Weights of a small transformer language model.
Architecture: LayerNorm after each block, rotary positions, no biases in attention or MLP, normalized queries and keys.
Training: a variant of Muon for these matrices, 8582 steps.
Each number is 50 + 12 x the weight over its row's rms, rounded and kept within 0 to 99. Layers, rows and columns count from 0. The size before them is the row's rms in percent of the matrix's.

# layer 10 MLP up, 320x128, rms 0.186, rows 36-107, columns 0-31
094:43 60 71 49 58 50 61 46 18 38 41 43 42 50 64 74 50 61 64 31 60 59 60 54 52 38 62 57 41 60 48 50
100:50 51 49 53 30 49 48 58 57 51 64 52 52 68 76 29 41 55 47 44 36 40 54 41 34 47 44 51 46 33 39 40
092:41 42 58 44 49 40 33 49 36 59 62 42 49 46 39 63 62 54 42 38 78 65 47 57 55 57 51 51 59 42 52 49
093:18 62 74 48 62 74 70 49 54 23 44 40 65 57 68 51 52 65 49 58 41 52 71 46 56 49 76 46 52 60 55 63
094:50 47 34 40 59 47 58 54 41 62 48 71 75 58 50 56 60 74 41 49 49 59 39 36 33 54 46 39 58 54 55 52
097:39 61 46 37 45 63 28 22 36 25 20 52 38 70 37 54 60 61 51 63 47 45 25 48 41 55 44 33 53 39 51 63
097:71 77 27 54 45 52 53 50 38 61 58 34 55 41 41 64 28 44 48 39 49 46 51 56 55 57 35 54 67 53 54 41
108:82 49 57 46 55 39 22 50 33 60 59 59 33 51 78 59 49 53 50 59 52 62 35 63 52 53 49 43 63 28 43 38
108:61 51 48 61 63 55 49 24 44 42 52 41 57 69 24 62 61 51 45 61 50 50 41 48 57 41 48 41 71 51 50 41
101:69 45 64 52 37 47 53 33 34 62 55 38 39 62 39 53 57 44 37 51 48 42 73 60 49 73 43 55 29 43 59 47
088:70 24 20 46 67 53 55 59 59 50 69 36 56 58 52 55 36 65 56 54 57 24 70 38 39 45 39 66 48 49 42 57
107:46 26 39 50 43 63 29 66 56 27 45 41 52 60 62 65 58 62 35 49 63 53 51 48 48 46 45 42 52 39 49 70
105:25 58 45 52 33 61 67 31 40 21 43 54 48 20 42 61 39 73 60 51 33 62 47 47 46 31 63 48 49 51 55 51
096:73 72 40 32 41 53 70 39 33 76 61 57 36 53 65 40 34 64 62 71 60 45 68 56 46 48 65 35 48 64 70 47
109:51 50 47 43 42 59 51 60 59 61 49 29 51 61 29 55 46 52 49 54 09 30 53 55 54 66 50 46 53 41 46 41
107:57 72 53 68 47 53 28 37 32 48 36 67 31 66 59 53 62 60 52 33 25 54 46 50 64 65 34 57 71 73 43 56
089:38 45 66 50 55 49 33 38 54 53 58 41 72 44 36 47 51 63 61 53 53 44 49 59 52 69 19 55 56 37 43 55
100:60 58 74 36 60 43 37 60 64 62 50 52 46 25 34 43 46 41 48 59 43 63 59 58 49 61 41 52 46 47 27 51
102:52 53 46 38 42 41 42 56 25 39 39 45 47 58 33 27 39 18 44 73 44 49 36 11 55 56 69 63 49 40 48 52
099:46 46 62 47 63 44 50 55 49 55 31 57 33 57 44 55 42 58 59 57 60 52 36 53 53 61 62 42 52 65 46 40
103:51 58 67 48 73 76 33 64 46 57 52 34 25 46 50 58 58 60 40 69 55 62 51 51 36 71 42 50 34 50 17 48
102:60 38 45 71 31 59 59 56 32 67 52 62 49 35 40 65 59 58 57 47 56 33 46 38 33 43 71 59 53 53 67 37
110:41 61 33 52 49 50 65 53 50 34 54 55 47 45 44 62 51 47 62 53 49 48 49 91 47 42 62 38 69 52 63 28
093:45 59 51 38 47 42 75 41 65 52 64 49 46 56 57 40 25 43 64 43 76 57 39 49 34 45 36 44 56 33 42 54
114:64 36 39 40 41 61 57 57 53 49 65 46 54 41 70 62 48 51 57 45 24 66 44 39 33 70 48 49 52 39 45 60
102:51 58 53 42 51 52 43 35 55 45 48 64 36 24 48 59 55 38 63 34 54 43 55 64 46 23 48 60 48 69 33 28
094:46 55 43 54 47 52 62 58 49 54 66 37 61 54 40 41 44 49 51 57 51 55 65 33 51 32 47 74 32 28 63 67
096:46 52 55 55 45 58 36 57 43 48 45 51 53 49 48 30 32 46 50 48 26 34 42 39 64 41 14 59 36 57 39 39
091:68 46 50 39 32 77 55 48 37 49 33 50 55 69 25 80 57 44 57 46 37 54 46 36 63 57 44 39 28 56 69 66
102:67 37 51 47 68 44 72 59 41 58 33 41 45 54 66 54 39 49 52 68 47 57 39 69 39 43 70 57 62 44 54 56
102:48 40 66 46 48 33 68 37 51 65 45 61 61 68 36 54 75 59 67 49 60 59 53 52 29 33 43 28 58 52 46 41
100:63 48 39 44 51 47 43 38 84 46 59 32 51 45 63 52 40 43 28 59 39 58 32 49 69 29 61 52 69 45 36 37
095:57 52 51 63 49 54 52 57 56 54 62 42 44 80 54 44 44 60 66 46 64 45 52 49 49 46 55 57 75 25 59 70
091:54 37 49 56 64 34 50 59 28 56 32 40 68 60 44 56 53 56 20 57 50 26 46 43 58 58 43 51 61 35 69 42
093:57 48 42 47 81 48 38 43 43 54 53 51 56 46 44 37 69 51 67 52 63 54 47 40 42 65 59 39 60 33 46 66
100:52 69 55 52 36 62 52 25 53 48 22 55 61 43 39 59 51 50 53 59 41 56 64 26 23 64 57 40 40 35 59 51
094:43 46 53 43 50 46 45 55 57 59 57 67 39 54 52 59 66 55 55 62 58 51 75 52 53 40 41 57 47 45 56 63
111:53 51 49 55 51 77 44 61 62 54 65 72 43 55 37 50 65 43 61 54 47 64 46 42 50 45 29 50 40 43 75 28
095:57 43 45 50 56 57 72 48 32 41 47 58 49 52 39 80 49 57 50 56 48 45 81 64 41 37 35 54 43 48 59 60
100:58 52 45 59 51 46 64 41 41 45 44 27 56 60 51 32 55 59 50 53 65 42 63 52 64 39 77 78 78 60 58 49
101:80 57 50 62 57 56 31 47 70 35 51 38 68 54 64 58 47 37 50 53 37 68 50 40 55 48 36 69 49 60 44 56
088:43 52 53 49 47 59 42 49 60 45 58 47 66 69 37 74 30 41 44 50 38 39 56 47 40 33 68 34 17 32 49 34
106:61 71 40 38 48 48 48 62 69 57 55 65 57 28 40 44 31 71 45 48 63 40 62 53 28 53 48 54 40 36 47 55
082:69 32 46 58 61 53 54 46 71 71 51 39 69 37 48 62 48 50 93 40 56 47 57 61 31 63 68 63 39 49 38 42
109:62 59 34 39 47 32 53 28 45 64 53 60 36 54 62 56 50 39 52 58 42 51 64 40 58 46 67 54 47 48 49 57
102:44 50 38 35 44 46 53 51 58 52 47 61 52 58 57 59 64 64 49 74 51 52 43 31 57 45 53 48 65 51 35 55
114:47 48 46 27 54 63 47 43 60 53 43 56 57 61 72 56 58 52 75 60 50 54 30 53 48 46 60 50 47 76 39 23
092:25 38 23 39 45 47 24 34 51 55 36 65 50 68 70 59 61 39 23 50 45 29 55 51 61 29 73 35 58 63 60 48
099:45 52 47 53 42 39 42 68 51 31 41 45 25 32 78 62 78 63 35 58 56 50 38 46 53 48 53 34 46 48 51 58
095:53 32 33 47 39 57 48 47 60 45 65 45 42 59 32 69 43 72 55 64 35 32 45 38 65 61 53 73 54 62 37 59
101:58 41 37 33 59 36 48 39 64 32 46 39 45 44 62 66 61 53 32 51 57 41 31 58 48 40 49 48 56 50 47 59
094:66 63 58 52 62 55 48 67 58 52 36 55 55 57 59 38 49 47 32 41 67 58 59 50 55 41 46 51 51 44 55 41
102:36 76 43 41 70 41 73 46 49 48 54 53 62 36 61 41 60 50 53 46 55 62 34 67 62 55 78 51 38 46 46 43
078:49 32 34 48 40 53 46 53 51 59 55 53 62 49 58 33 47 37 58 59 55 52 41 56 45 21 41 67 52 39 51 22
099:43 63 44 49 60 41 50 35 45 28 51 52 32 30 72 48 61 31 42 44 53 44 55 65 55 57 75 43 54 40 47 39
087:40 46 41 89 49 68 55 73 68 52 61 52 58 58 53 39 55 50 47 47 62 45 54 26 47 59 67 77 56 56 49 61
092:78 44 59 67 48 54 71 55 46 59 39 65 78 37 56 58 46 52 46 50 40 42 59 48 57 33 39 45 49 40 33 50
092:25 54 36 21 45 60 48 54 42 38 54 42 65 52 67 52 49 45 52 37 33 45 34 52 64 69 76 66 28 32 47 48
087:46 44 43 55 53 44 13 43 51 45 51 58 61 55 51 42 51 64 51 50 59 60 64 56 31 44 48 30 44 50 28 29
103:52 56 46 28 37 59 34 40 64 51 32 67 56 45 49 46 41 53 53 30 54 57 48 55 71 44 51 68 39 43 42 45
109:74 48 54 47 59 28 60 65 53 49 45 65 37 43 39 38 10 28 45 54 34 43 67 66 52 52 46 60 68 58 47 34
106:56 47 39 62 52 55 33 63 50 44 42 63 82 56 67 40 43 61 35 61 66 45 49 60 47 54 60 63 43 47 35 57
096:32 39 57 62 34 43 57 50 75 75 47 41 65 61 31 66 46 53 54 55 59 60 30 45 43 54 44 58 76 47 65 49
098:40 48 58 48 60 32 45 64 77 58 49 43 64 58 70 56 45 53 43 43 51 62 38 61 78 56 73 55 39 26 47 37
104:45 10 51 47 52 50 39 64 56 59 34 51 59 44 44 61 68 50 38 38 63 57 55 50 62 51 58 52 51 42 30 56
104:46 49 52 29 50 59 44 41 44 68 51 51 47 36 30 64 43 49 58 55 54 41 54 43 58 27 69 30 42 55 38 50
104:40 39 43 52 56 39 56 58 60 36 40 37 37 58 47 61 70 48 61 43 67 59 39 64 45 75 44 50 47 51 53 43
095:56 46 33 41 65 67 37 48 48 36 49 46 25 65 53 31 48 56 56 51 32 55 40 53 40 62 48 33 45 43 59 64
092:44 43 41 47 73 49 53 51 71 43 39 57 53 60 37 46 66 41 45 42 57 70 60 47 51 39 64 42 33 42 42 70
096:66 54 36 50 47 53 30 35 51 15 41 48 47 41 73 53 43 37 40 51 70 57 57 29 41 27 39 51 55 43 40 62
094:38 38 41 52 35 67 61 48 56 40 29 46 29 50 76 44 49 39 46 69 43 38 45 43 58 33 48 39 42 54 48 38
101:48 71 66 52 55 72 61 40 65 60 40 65 50 57 66 45 46 49 42 57 46 41 55 56 39 47 46 61 50 67 52 58
# layer 10 MLP down (transposed), 320x128, rms 0.104, rows 36-106, columns 0-31
098:43 57 50 33 39 55 41 48 67 33 52 62 27 46 31 50 30 39 50 68 40 36 49 60 59 41 48 47 68 43 74 45
100:54 47 38 63 74 54 54 41 43 71 48 47 69 58 66 72 58 43 67 45 46 57 55 58 66 38 53 55 52 69 48 50
094:54 48 71 42 39 22 79 58 40 53 48 56 46 68 51 60 45 45 57 63 49 42 48 57 42 44 50 45 52 73 82 74
094:60 52 35 51 36 27 33 64 45 59 51 63 45 38 49 49 42 50 50 66 65 27 56 51 35 54 32 66 54 31 42 51
096:55 51 73 59 48 57 24 35 39 47 50 38 53 57 68 52 40 37 63 50 50 41 40 76 66 49 49 66 44 44 52 49
100:54 68 46 57 63 51 54 45 59 66 54 44 48 34 31 40 66 44 44 66 55 66 36 48 32 20 76 60 48 51 32 59
094:72 37 79 46 51 52 44 28 60 29 51 56 53 55 38 43 52 41 61 61 35 32 58 57 64 36 59 47 38 39 42 51
100:39 31 55 67 42 50 44 55 40 60 51 52 85 54 42 58 54 70 43 47 60 43 57 48 57 56 39 65 54 64 20 50
103:38 44 60 49 46 54 19 67 60 34 68 36 54 40 54 41 41 52 52 55 58 37 52 56 47 49 71 64 30 56 54 53
099:35 69 69 44 73 51 40 64 60 47 58 49 62 56 56 48 39 36 56 64 49 43 53 32 59 23 69 47 40 21 43 50
096:50 48 56 50 43 37 47 54 50 67 59 61 23 44 32 41 48 58 39 48 38 68 52 57 36 50 31 45 40 50 36 34
101:44 48 67 53 57 24 61 49 50 67 45 65 36 39 58 28 58 49 51 36 37 33 64 40 54 70 43 44 50 50 26 57
099:61 54 58 42 62 50 39 70 50 69 55 58 56 83 67 51 48 40 55 46 57 41 54 46 45 60 56 58 35 54 35 41
101:54 40 58 67 50 50 42 74 65 53 59 49 52 39 38 39 62 56 66 48 57 49 18 49 42 63 51 43 60 39 38 38
103:43 39 44 56 44 68 38 77 43 66 52 56 40 76 43 40 51 42 39 38 68 59 32 45 65 32 34 33 40 46 47 49
108:38 57 45 62 50 52 55 42 68 38 46 30 42 46 52 66 70 51 45 64 57 37 47 59 31 52 51 47 49 56 37 68
090:37 66 51 46 46 51 65 60 57 48 56 34 52 49 64 31 46 69 29 69 22 49 46 43 46 53 74 58 57 67 42 51
098:54 67 53 55 72 15 63 49 52 47 52 42 55 59 62 59 35 49 50 53 49 42 43 28 53 37 57 47 51 52 57 41
101:43 52 47 27 41 49 67 55 59 21 44 66 58 62 53 55 63 58 41 35 47 39 75 71 56 25 59 56 47 50 50 60
099:56 30 38 68 32 57 47 54 53 37 51 48 34 32 47 59 56 73 62 50 31 52 37 32 36 69 52 67 28 62 41 58
099:35 59 53 47 55 45 48 51 35 54 50 75 62 59 46 43 53 53 45 33 47 50 46 47 75 10 47 41 36 48 78 42
099:48 40 44 48 63 39 66 47 65 24 55 25 49 65 52 47 38 45 55 46 41 69 44 55 72 45 42 32 33 53 36 53
103:40 44 67 40 62 46 35 54 47 52 58 52 35 55 68 54 51 59 67 48 48 66 52 22 42 41 54 47 27 46 50 59
096:36 57 44 56 37 53 34 48 36 46 48 43 36 47 52 74 54 80 37 64 39 45 57 43 53 56 47 69 59 73 35 49
112:41 44 44 54 67 43 59 35 57 34 67 38 36 42 40 31 67 48 29 48 42 35 43 64 73 30 50 34 59 64 59 44
097:66 58 47 49 48 49 58 52 30 47 51 34 39 69 51 49 46 48 47 68 68 58 53 36 19 42 51 52 48 55 47 79
101:66 63 58 40 61 46 33 48 59 47 55 48 29 59 68 33 73 40 68 41 55 64 52 48 34 73 46 43 50 60 43 48
097:51 28 47 37 25 49 43 43 49 32 52 47 27 51 62 66 56 62 44 56 60 69 60 41 51 42 76 53 55 51 67 52
098:50 51 77 45 56 36 29 41 60 60 52 42 46 45 43 18 44 40 44 50 44 50 62 49 52 58 39 48 54 57 46 51
098:44 43 24 53 35 61 55 47 69 48 49 55 60 27 33 54 53 39 60 47 68 45 69 70 45 38 33 53 56 50 56 57
097:50 61 33 40 53 57 35 49 52 26 38 29 43 50 47 39 66 54 34 62 33 58 43 54 55 85 50 81 34 50 52 46
092:54 54 40 63 39 47 60 49 44 59 36 44 36 45 38 73 49 38 49 56 73 48 47 49 41 53 26 67 30 47 62 57
088:46 48 53 42 61 59 61 65 50 42 52 47 48 70 39 58 69 60 48 64 40 41 39 36 67 65 49 51 45 67 50 44
095:29 67 67 57 56 59 48 47 51 57 41 61 50 38 45 47 38 49 53 71 53 71 55 57 46 38 55 43 45 40 36 61
094:43 50 48 52 47 42 48 51 56 51 58 33 47 63 39 54 41 67 53 58 42 52 68 55 63 54 34 46 63 60 61 46
099:50 45 50 41 40 64 40 60 59 72 41 32 77 56 61 51 51 67 55 50 47 50 42 52 62 53 47 44 16 52 42 40
094:73 70 51 50 59 50 42 43 53 64 67 43 52 53 60 50 48 41 46 53 71 51 43 64 49 62 73 66 43 35 43 47
099:32 50 33 51 39 53 48 45 63 35 33 49 64 64 41 61 70 43 20 39 26 43 48 69 35 63 51 53 41 60 42 70
094:31 37 51 70 24 41 51 56 43 35 56 53 27 28 45 37 46 57 56 47 51 49 22 36 44 64 51 39 54 54 19 47
098:49 24 56 27 69 50 55 52 64 61 45 66 37 50 63 36 37 36 55 48 49 40 48 51 65 53 23 37 71 33 51 38
107:54 60 32 40 50 52 48 60 39 62 58 40 51 52 40 62 52 65 41 43 58 49 40 41 44 44 54 36 56 61 33 56
095:64 41 22 33 72 37 64 62 26 61 54 51 65 53 51 58 47 52 50 43 54 66 65 48 71 71 52 40 55 35 51 65
106:50 63 56 37 36 34 18 36 37 45 49 74 53 49 42 33 49 44 46 60 65 38 38 64 57 44 31 49 57 56 61 52
109:58 57 44 37 57 42 50 65 55 63 52 40 37 50 47 45 70 53 42 57 63 51 56 57 58 47 39 63 66 44 40 56
098:41 41 48 48 47 53 49 60 62 58 51 51 23 48 23 30 38 57 69 50 49 71 51 55 41 50 45 30 65 31 44 46
098:43 49 58 59 32 70 55 49 37 42 53 48 55 57 47 53 39 47 64 48 31 54 55 70 63 74 60 33 41 65 76 56
105:61 54 45 50 67 56 64 68 44 55 35 59 41 26 66 24 51 39 40 50 88 70 44 34 66 65 45 49 40 37 57 53
087:84 38 37 51 61 63 58 62 44 46 66 26 50 47 29 51 45 49 59 63 42 41 58 45 49 71 53 72 41 48 37 49
101:35 66 55 61 47 62 49 28 25 48 42 45 36 57 46 59 40 57 65 50 38 47 76 63 59 53 51 60 53 69 52 53
098:55 51 65 43 68 44 70 58 62 43 54 23 45 48 56 54 60 57 43 59 68 66 65 53 42 62 44 53 50 49 33 37
096:49 62 61 55 27 46 39 53 48 53 38 72 63 57 41 51 49 37 64 77 39 74 49 54 63 81 48 26 43 61 77 38
096:48 42 40 49 55 34 39 60 43 37 32 69 51 59 47 45 46 40 63 38 52 30 56 43 62 66 67 62 50 67 69 66
097:44 49 70 44 59 49 48 69 54 61 45 48 46 56 52 46 48 68 52 51 47 49 64 30 33 42 22 46 61 64 60 46
103:60 57 55 39 65 62 60 50 54 33 61 51 43 30 47 67 50 63 40 32 33 44 62 57 50 79 58 57 35 67 28 65
095:49 43 59 48 40 57 60 63 46 39 61 47 45 28 50 72 55 45 26 55 42 63 57 39 33 55 18 53 41 37 54 47
090:48 34 53 19 62 76 69 28 27 29 68 43 51 61 63 52 48 43 58 56 46 55 52 58 57 45 35 69 47 51 55 37
094:33 58 36 38 55 65 40 60 51 50 41 43 24 39 44 52 38 47 57 27 52 51 63 57 50 61 65 42 74 70 60 42
093:70 46 70 68 53 55 65 60 50 56 43 58 17 21 57 57 36 62 51 65 41 49 39 24 46 41 33 49 55 63 62 60
092:54 40 46 40 30 54 67 41 50 38 50 40 46 47 37 55 60 52 45 48 56 50 66 26 65 55 56 63 76 58 60 63
093:61 45 52 44 53 40 50 43 69 48 43 34 35 60 55 47 66 29 57 50 77 53 62 48 46 53 51 41 52 54 49 55
110:54 53 51 68 46 58 39 53 49 51 40 36 57 63 82 59 63 58 71 44 56 52 44 52 60 42 37 33 41 61 47 38
103:40 24 72 33 55 46 57 30 54 45 57 39 42 70 60 69 54 29 49 58 50 45 26 28 48 55 51 64 47 46 61 47
095:45 63 59 63 55 51 54 59 26 52 47 54 29 40 53 44 44 62 59 68 65 52 49 51 65 45 61 60 43 42 53 43
100:54 43 60 62 56 72 53 56 65 49 65 57 46 50 49 40 58 51 66 65 32 39 59 32 25 49 63 64 42 60 30 47
104:36 68 39 35 47 57 53 55 48 43 75 34 21 68 69 59 54 40 57 41 30 39 53 54 66 52 63 44 21 48 42 62
108:48 39 33 67 21 58 55 60 59 39 54 55 63 65 70 42 37 45 35 44 45 53 44 29 41 62 58 39 56 46 44 37
105:78 63 48 61 41 42 48 70 50 52 59 55 51 46 41 29 30 56 49 49 57 45 55 32 68 50 45 45 39 61 40 64
099:37 36 61 58 30 56 29 50 65 39 63 54 49 46 71 58 71 42 51 35 57 47 72 40 43 46 34 38 65 31 52 42
103:48 27 57 54 71 51 37 70 45 54 45 59 70 57 52 54 48 61 44 52 46 44 38 57 35 22 55 50 55 20 42 43
097:56 54 61 45 43 47 59 56 52 71 38 80 56 68 44 67 50 51 52 56 27 50 59 46 45 40 60 49 30 70 74 49
100:47 71 60 41 63 46 26 49 49 47 53 41 50 46 29 50 28 56 46 31 40 70 43 53 40 34 59 57 44 64 51 60
# layer 10 MLP gate, 320x128, rms 0.174, rows 37-107, columns 0-31
108:53 69 37 43 52 53 58 24 33 66 50 22 44 39 53 34 33 37 47 34 46 64 52 19 50 42 41 40 41 46 67 43
094:53 42 66 58 39 28 43 43 46 57 55 47 38 48 70 75 40 36 63 67 65 55 53 62 63 62 60 31 49 51 83 48
097:63 57 47 62 52 53 60 61 40 59 65 40 56 46 71 65 21 58 54 26 30 44 52 61 54 53 50 48 49 40 30 35
097:55 44 42 46 48 83 37 48 38 42 52 58 42 46 45 43 59 69 45 72 57 18 51 54 49 41 54 56 39 38 57 51
101:49 53 58 55 55 70 50 58 33 48 45 37 66 52 44 56 62 51 28 36 56 60 66 54 29 46 69 54 49 53 39 49
100:58 50 46 34 40 48 43 60 74 26 60 51 60 47 72 58 31 24 46 42 69 63 42 66 40 50 49 56 62 61 43 48
107:48 49 48 57 65 62 36 44 67 49 33 45 41 51 19 39 47 52 52 56 28 21 39 39 44 34 27 51 64 60 44 35
107:56 40 65 58 52 59 31 49 56 68 35 44 44 40 61 47 37 56 39 75 46 39 35 60 81 44 70 44 58 26 51 34
102:79 45 49 61 65 72 48 25 47 37 44 28 63 49 50 52 57 53 56 33 37 48 36 29 30 60 49 56 37 46 42 46
085:47 58 50 63 48 45 57 39 51 73 52 53 49 29 44 51 54 56 33 32 41 87 38 77 54 35 44 51 62 65 57 42
102:37 38 56 55 39 48 27 53 59 64 74 50 61 32 50 42 57 85 53 65 40 52 59 68 49 41 43 43 53 38 57 30
103:39 47 60 65 57 56 55 59 54 37 49 48 56 43 32 56 71 57 55 22 49 66 62 38 36 63 51 38 53 47 39 45
093:36 41 53 40 73 54 48 48 45 51 36 46 61 70 50 47 63 66 43 62 68 53 37 25 64 37 41 56 36 72 42 62
106:37 42 58 49 43 61 51 44 78 35 22 60 64 20 44 60 40 48 48 70 30 55 45 34 49 33 43 39 47 46 62 24
100:35 60 34 57 54 57 32 45 52 51 52 61 42 53 57 47 48 67 62 54 43 49 40 52 50 63 42 54 56 38 32 17
091:64 51 64 50 49 73 37 51 30 56 44 88 39 44 45 73 37 49 62 38 63 33 57 52 61 50 55 73 71 45 60 56
100:37 53 50 48 40 50 52 54 76 45 35 52 47 71 36 37 69 26 22 57 37 39 45 36 54 47 49 63 23 46 41 36
095:42 47 51 36 55 59 50 40 42 52 77 70 59 36 58 59 48 71 50 61 69 51 43 68 76 42 27 49 11 41 33 47
096:27 61 46 72 74 64 35 48 57 56 38 63 37 41 54 33 54 62 62 54 46 50 52 35 52 41 58 38 52 37 37 20
097:50 53 67 42 63 57 47 48 31 38 26 32 34 57 53 53 44 52 58 57 51 44 46 40 71 92 17 48 46 60 28 62
096:53 47 33 40 49 42 72 66 38 48 36 60 63 39 21 71 58 43 51 51 55 46 23 52 48 46 47 31 15 65 50 53
106:49 53 46 64 56 62 41 55 44 37 43 45 58 25 40 60 52 67 49 39 56 34 54 77 37 33 63 66 51 69 65 37
088:58 68 60 39 36 57 60 44 44 55 48 67 60 37 55 49 36 29 37 46 78 41 33 42 61 70 65 37 34 25 39 47
103:38 62 58 43 74 58 53 63 60 53 37 47 44 64 27 45 53 55 29 51 55 37 50 59 68 48 45 34 44 75 50 57
096:30 44 35 64 48 62 32 51 34 45 44 38 51 52 64 50 44 69 65 56 44 48 49 47 58 38 27 56 48 55 56 47
100:61 26 60 64 51 49 39 58 43 52 45 46 67 72 41 46 27 57 46 47 53 53 54 46 72 46 51 50 56 52 57 69
093:41 47 52 77 70 51 59 67 62 71 46 77 25 46 63 46 35 45 41 58 68 43 60 76 52 56 43 40 40 60 31 60
101:54 65 50 58 42 42 37 51 55 63 58 38 54 40 31 56 53 53 41 51 55 51 53 67 74 37 58 25 66 36 56 25
102:59 65 38 39 49 36 36 57 66 67 59 41 72 53 71 54 23 60 31 56 57 45 54 61 38 38 48 58 36 48 61 45
103:57 57 33 57 74 58 65 65 58 33 70 60 50 52 46 32 56 54 52 34 30 60 33 30 46 78 43 59 30 39 53 43
101:43 39 42 31 74 54 60 54 78 42 59 54 43 37 34 59 60 59 59 33 63 79 68 49 39 55 68 19 50 41 59 50
093:75 44 67 54 63 56 39 47 71 54 62 42 59 79 49 67 52 19 45 54 33 39 49 34 45 51 51 56 31 39 43 50
085:40 60 68 52 27 64 49 43 41 58 44 62 56 48 78 34 44 61 50 60 46 48 52 53 42 59 61 36 38 71 12 30
090:37 62 54 68 63 54 59 26 44 51 47 63 46 43 42 50 46 22 52 70 55 66 48 71 50 34 57 50 48 67 62 46
101:35 37 47 40 66 68 65 74 68 43 43 61 31 54 39 54 44 41 54 48 32 67 43 43 51 61 57 46 51 50 59 48
089:59 56 58 52 55 56 44 63 67 40 46 45 40 38 43 58 67 32 56 67 40 61 42 67 36 28 53 45 45 41 48 45
103:52 18 47 66 51 40 21 33 44 60 50 56 48 55 55 53 52 55 66 54 43 53 44 32 61 59 62 56 47 47 89 42
093:75 57 51 44 56 60 47 75 54 29 53 43 60 45 60 45 59 48 43 50 60 39 50 33 58 38 47 45 58 48 45 38
091:25 42 68 67 20 39 44 48 51 52 46 40 60 43 64 43 59 66 37 62 57 55 42 57 49 73 47 68 20 50 49 52
108:51 16 35 68 58 44 52 51 52 53 43 46 58 19 37 50 55 35 45 62 32 51 43 38 55 61 47 59 57 54 55 50
093:40 35 49 32 46 45 50 51 79 37 47 51 47 21 69 61 56 52 46 36 33 36 62 35 56 43 64 72 43 48 64 55
106:47 64 43 69 36 38 70 61 73 59 64 51 41 29 71 26 37 37 45 50 66 52 35 42 17 40 53 40 59 38 54 52
092:23 62 35 48 44 52 53 43 21 29 34 54 43 51 50 37 40 49 30 50 51 48 60 58 53 46 45 42 45 63 50 46
107:34 53 68 44 70 66 61 72 63 60 60 54 46 40 56 39 55 49 51 50 51 39 47 43 48 47 33 50 61 54 39 32
096:50 42 50 68 66 59 59 49 43 52 38 57 52 34 62 65 42 36 54 64 29 41 62 54 30 28 43 63 57 50 42 45
104:38 42 46 45 49 38 61 68 50 53 58 43 44 56 51 48 61 52 40 36 57 53 35 63 54 41 52 44 36 58 64 38
093:69 47 46 73 65 59 48 61 41 35 36 51 47 59 80 56 60 62 45 34 52 57 46 46 56 34 38 51 55 47 39 43
108:43 38 40 55 42 45 41 60 47 64 55 39 46 62 74 47 45 50 46 44 34 35 61 58 43 41 39 34 49 56 48 44
093:55 19 45 35 39 63 52 43 77 61 39 35 40 49 40 64 66 56 53 31 55 68 33 34 31 57 41 71 48 45 57 62
103:53 55 61 69 67 42 35 48 80 48 66 43 61 42 74 60 35 65 34 82 65 47 33 49 45 26 50 53 20 53 66 35
099:40 37 52 62 43 41 66 46 53 51 36 69 54 62 35 48 44 23 54 57 62 43 60 57 44 35 20 44 47 19 53 27
099:64 50 36 57 55 36 52 40 52 43 70 47 66 31 47 49 49 72 52 41 49 40 47 32 44 48 54 53 60 47 46 21
093:35 48 43 59 36 51 59 64 52 60 43 44 65 40 68 39 36 47 41 47 56 55 56 45 49 36 67 51 61 47 48 39
097:60 53 59 53 63 36 50 59 52 58 52 50 57 51 47 43 46 64 61 58 75 33 40 32 65 41 45 68 29 50 55 31
091:30 53 61 71 50 61 49 39 35 47 51 51 66 37 64 41 70 48 59 65 34 56 59 43 50 57 47 48 52 41 45 39
100:29 44 66 60 34 45 48 57 52 51 57 39 27 68 55 51 62 37 42 35 54 51 35 52 24 49 59 59 41 49 40 54
096:62 42 63 50 38 38 13 44 48 56 32 40 53 51 54 62 39 59 41 70 68 49 48 46 51 40 63 35 52 34 48 26
090:44 33 39 47 57 71 49 40 57 41 53 54 67 44 39 67 51 65 48 49 56 43 59 48 58 53 55 45 47 61 45 29
101:46 58 49 36 57 45 43 57 75 70 55 58 31 48 56 45 38 46 65 43 64 39 34 31 68 80 42 49 61 51 39 53
104:36 51 31 62 80 41 63 60 48 55 65 41 61 49 45 58 77 54 65 59 68 58 53 41 72 43 54 60 36 59 47 56
106:55 79 41 55 51 62 52 62 67 56 35 68 69 53 30 49 36 53 59 43 45 50 56 39 41 76 78 41 52 46 55 48
093:50 61 43 61 33 58 46 67 44 38 60 69 63 56 54 19 66 66 44 38 54 36 67 48 26 53 49 24 51 56 54 50
100:56 70 38 52 30 55 62 41 44 48 63 57 60 23 42 41 35 34 33 45 39 56 47 66 35 45 33 53 47 60 41 47
107:51 88 30 48 41 42 55 58 70 59 39 54 46 26 44 62 73 39 27 79 43 46 37 42 07 49 55 42 53 48 43 48
104:48 45 56 54 42 41 47 42 72 39 38 30 38 33 54 29 59 51 43 56 53 49 43 50 29 33 55 26 47 50 32 47
109:35 47 61 73 50 56 36 46 53 54 53 39 35 33 37 60 49 33 61 51 52 49 30 52 30 62 42 39 49 32 63 68
100:51 45 37 41 56 42 43 30 48 45 54 45 53 66 22 64 44 48 49 48 57 38 54 40 46 60 51 49 33 27 46 34
099:37 60 52 44 53 57 64 21 47 59 64 43 53 34 36 40 60 59 67 27 54 61 46 61 40 46 27 37 34 54 48 36
096:55 56 38 53 66 43 37 28 61 53 72 52 62 37 80 35 59 60 67 61 58 52 46 50 46 47 45 49 71 52 45 59
098:48 44 48 54 43 68 40 38 70 56 55 34 39 54 47 48 47 65 42 43 44 48 52 19 41 52 66 39 48 90 27 68
096:71 57 72 47 46 54 42 58 59 67 38 58 55 34 31 55 35 33 55 46 55 37 64 62 51 57 52 54 52 58 41 50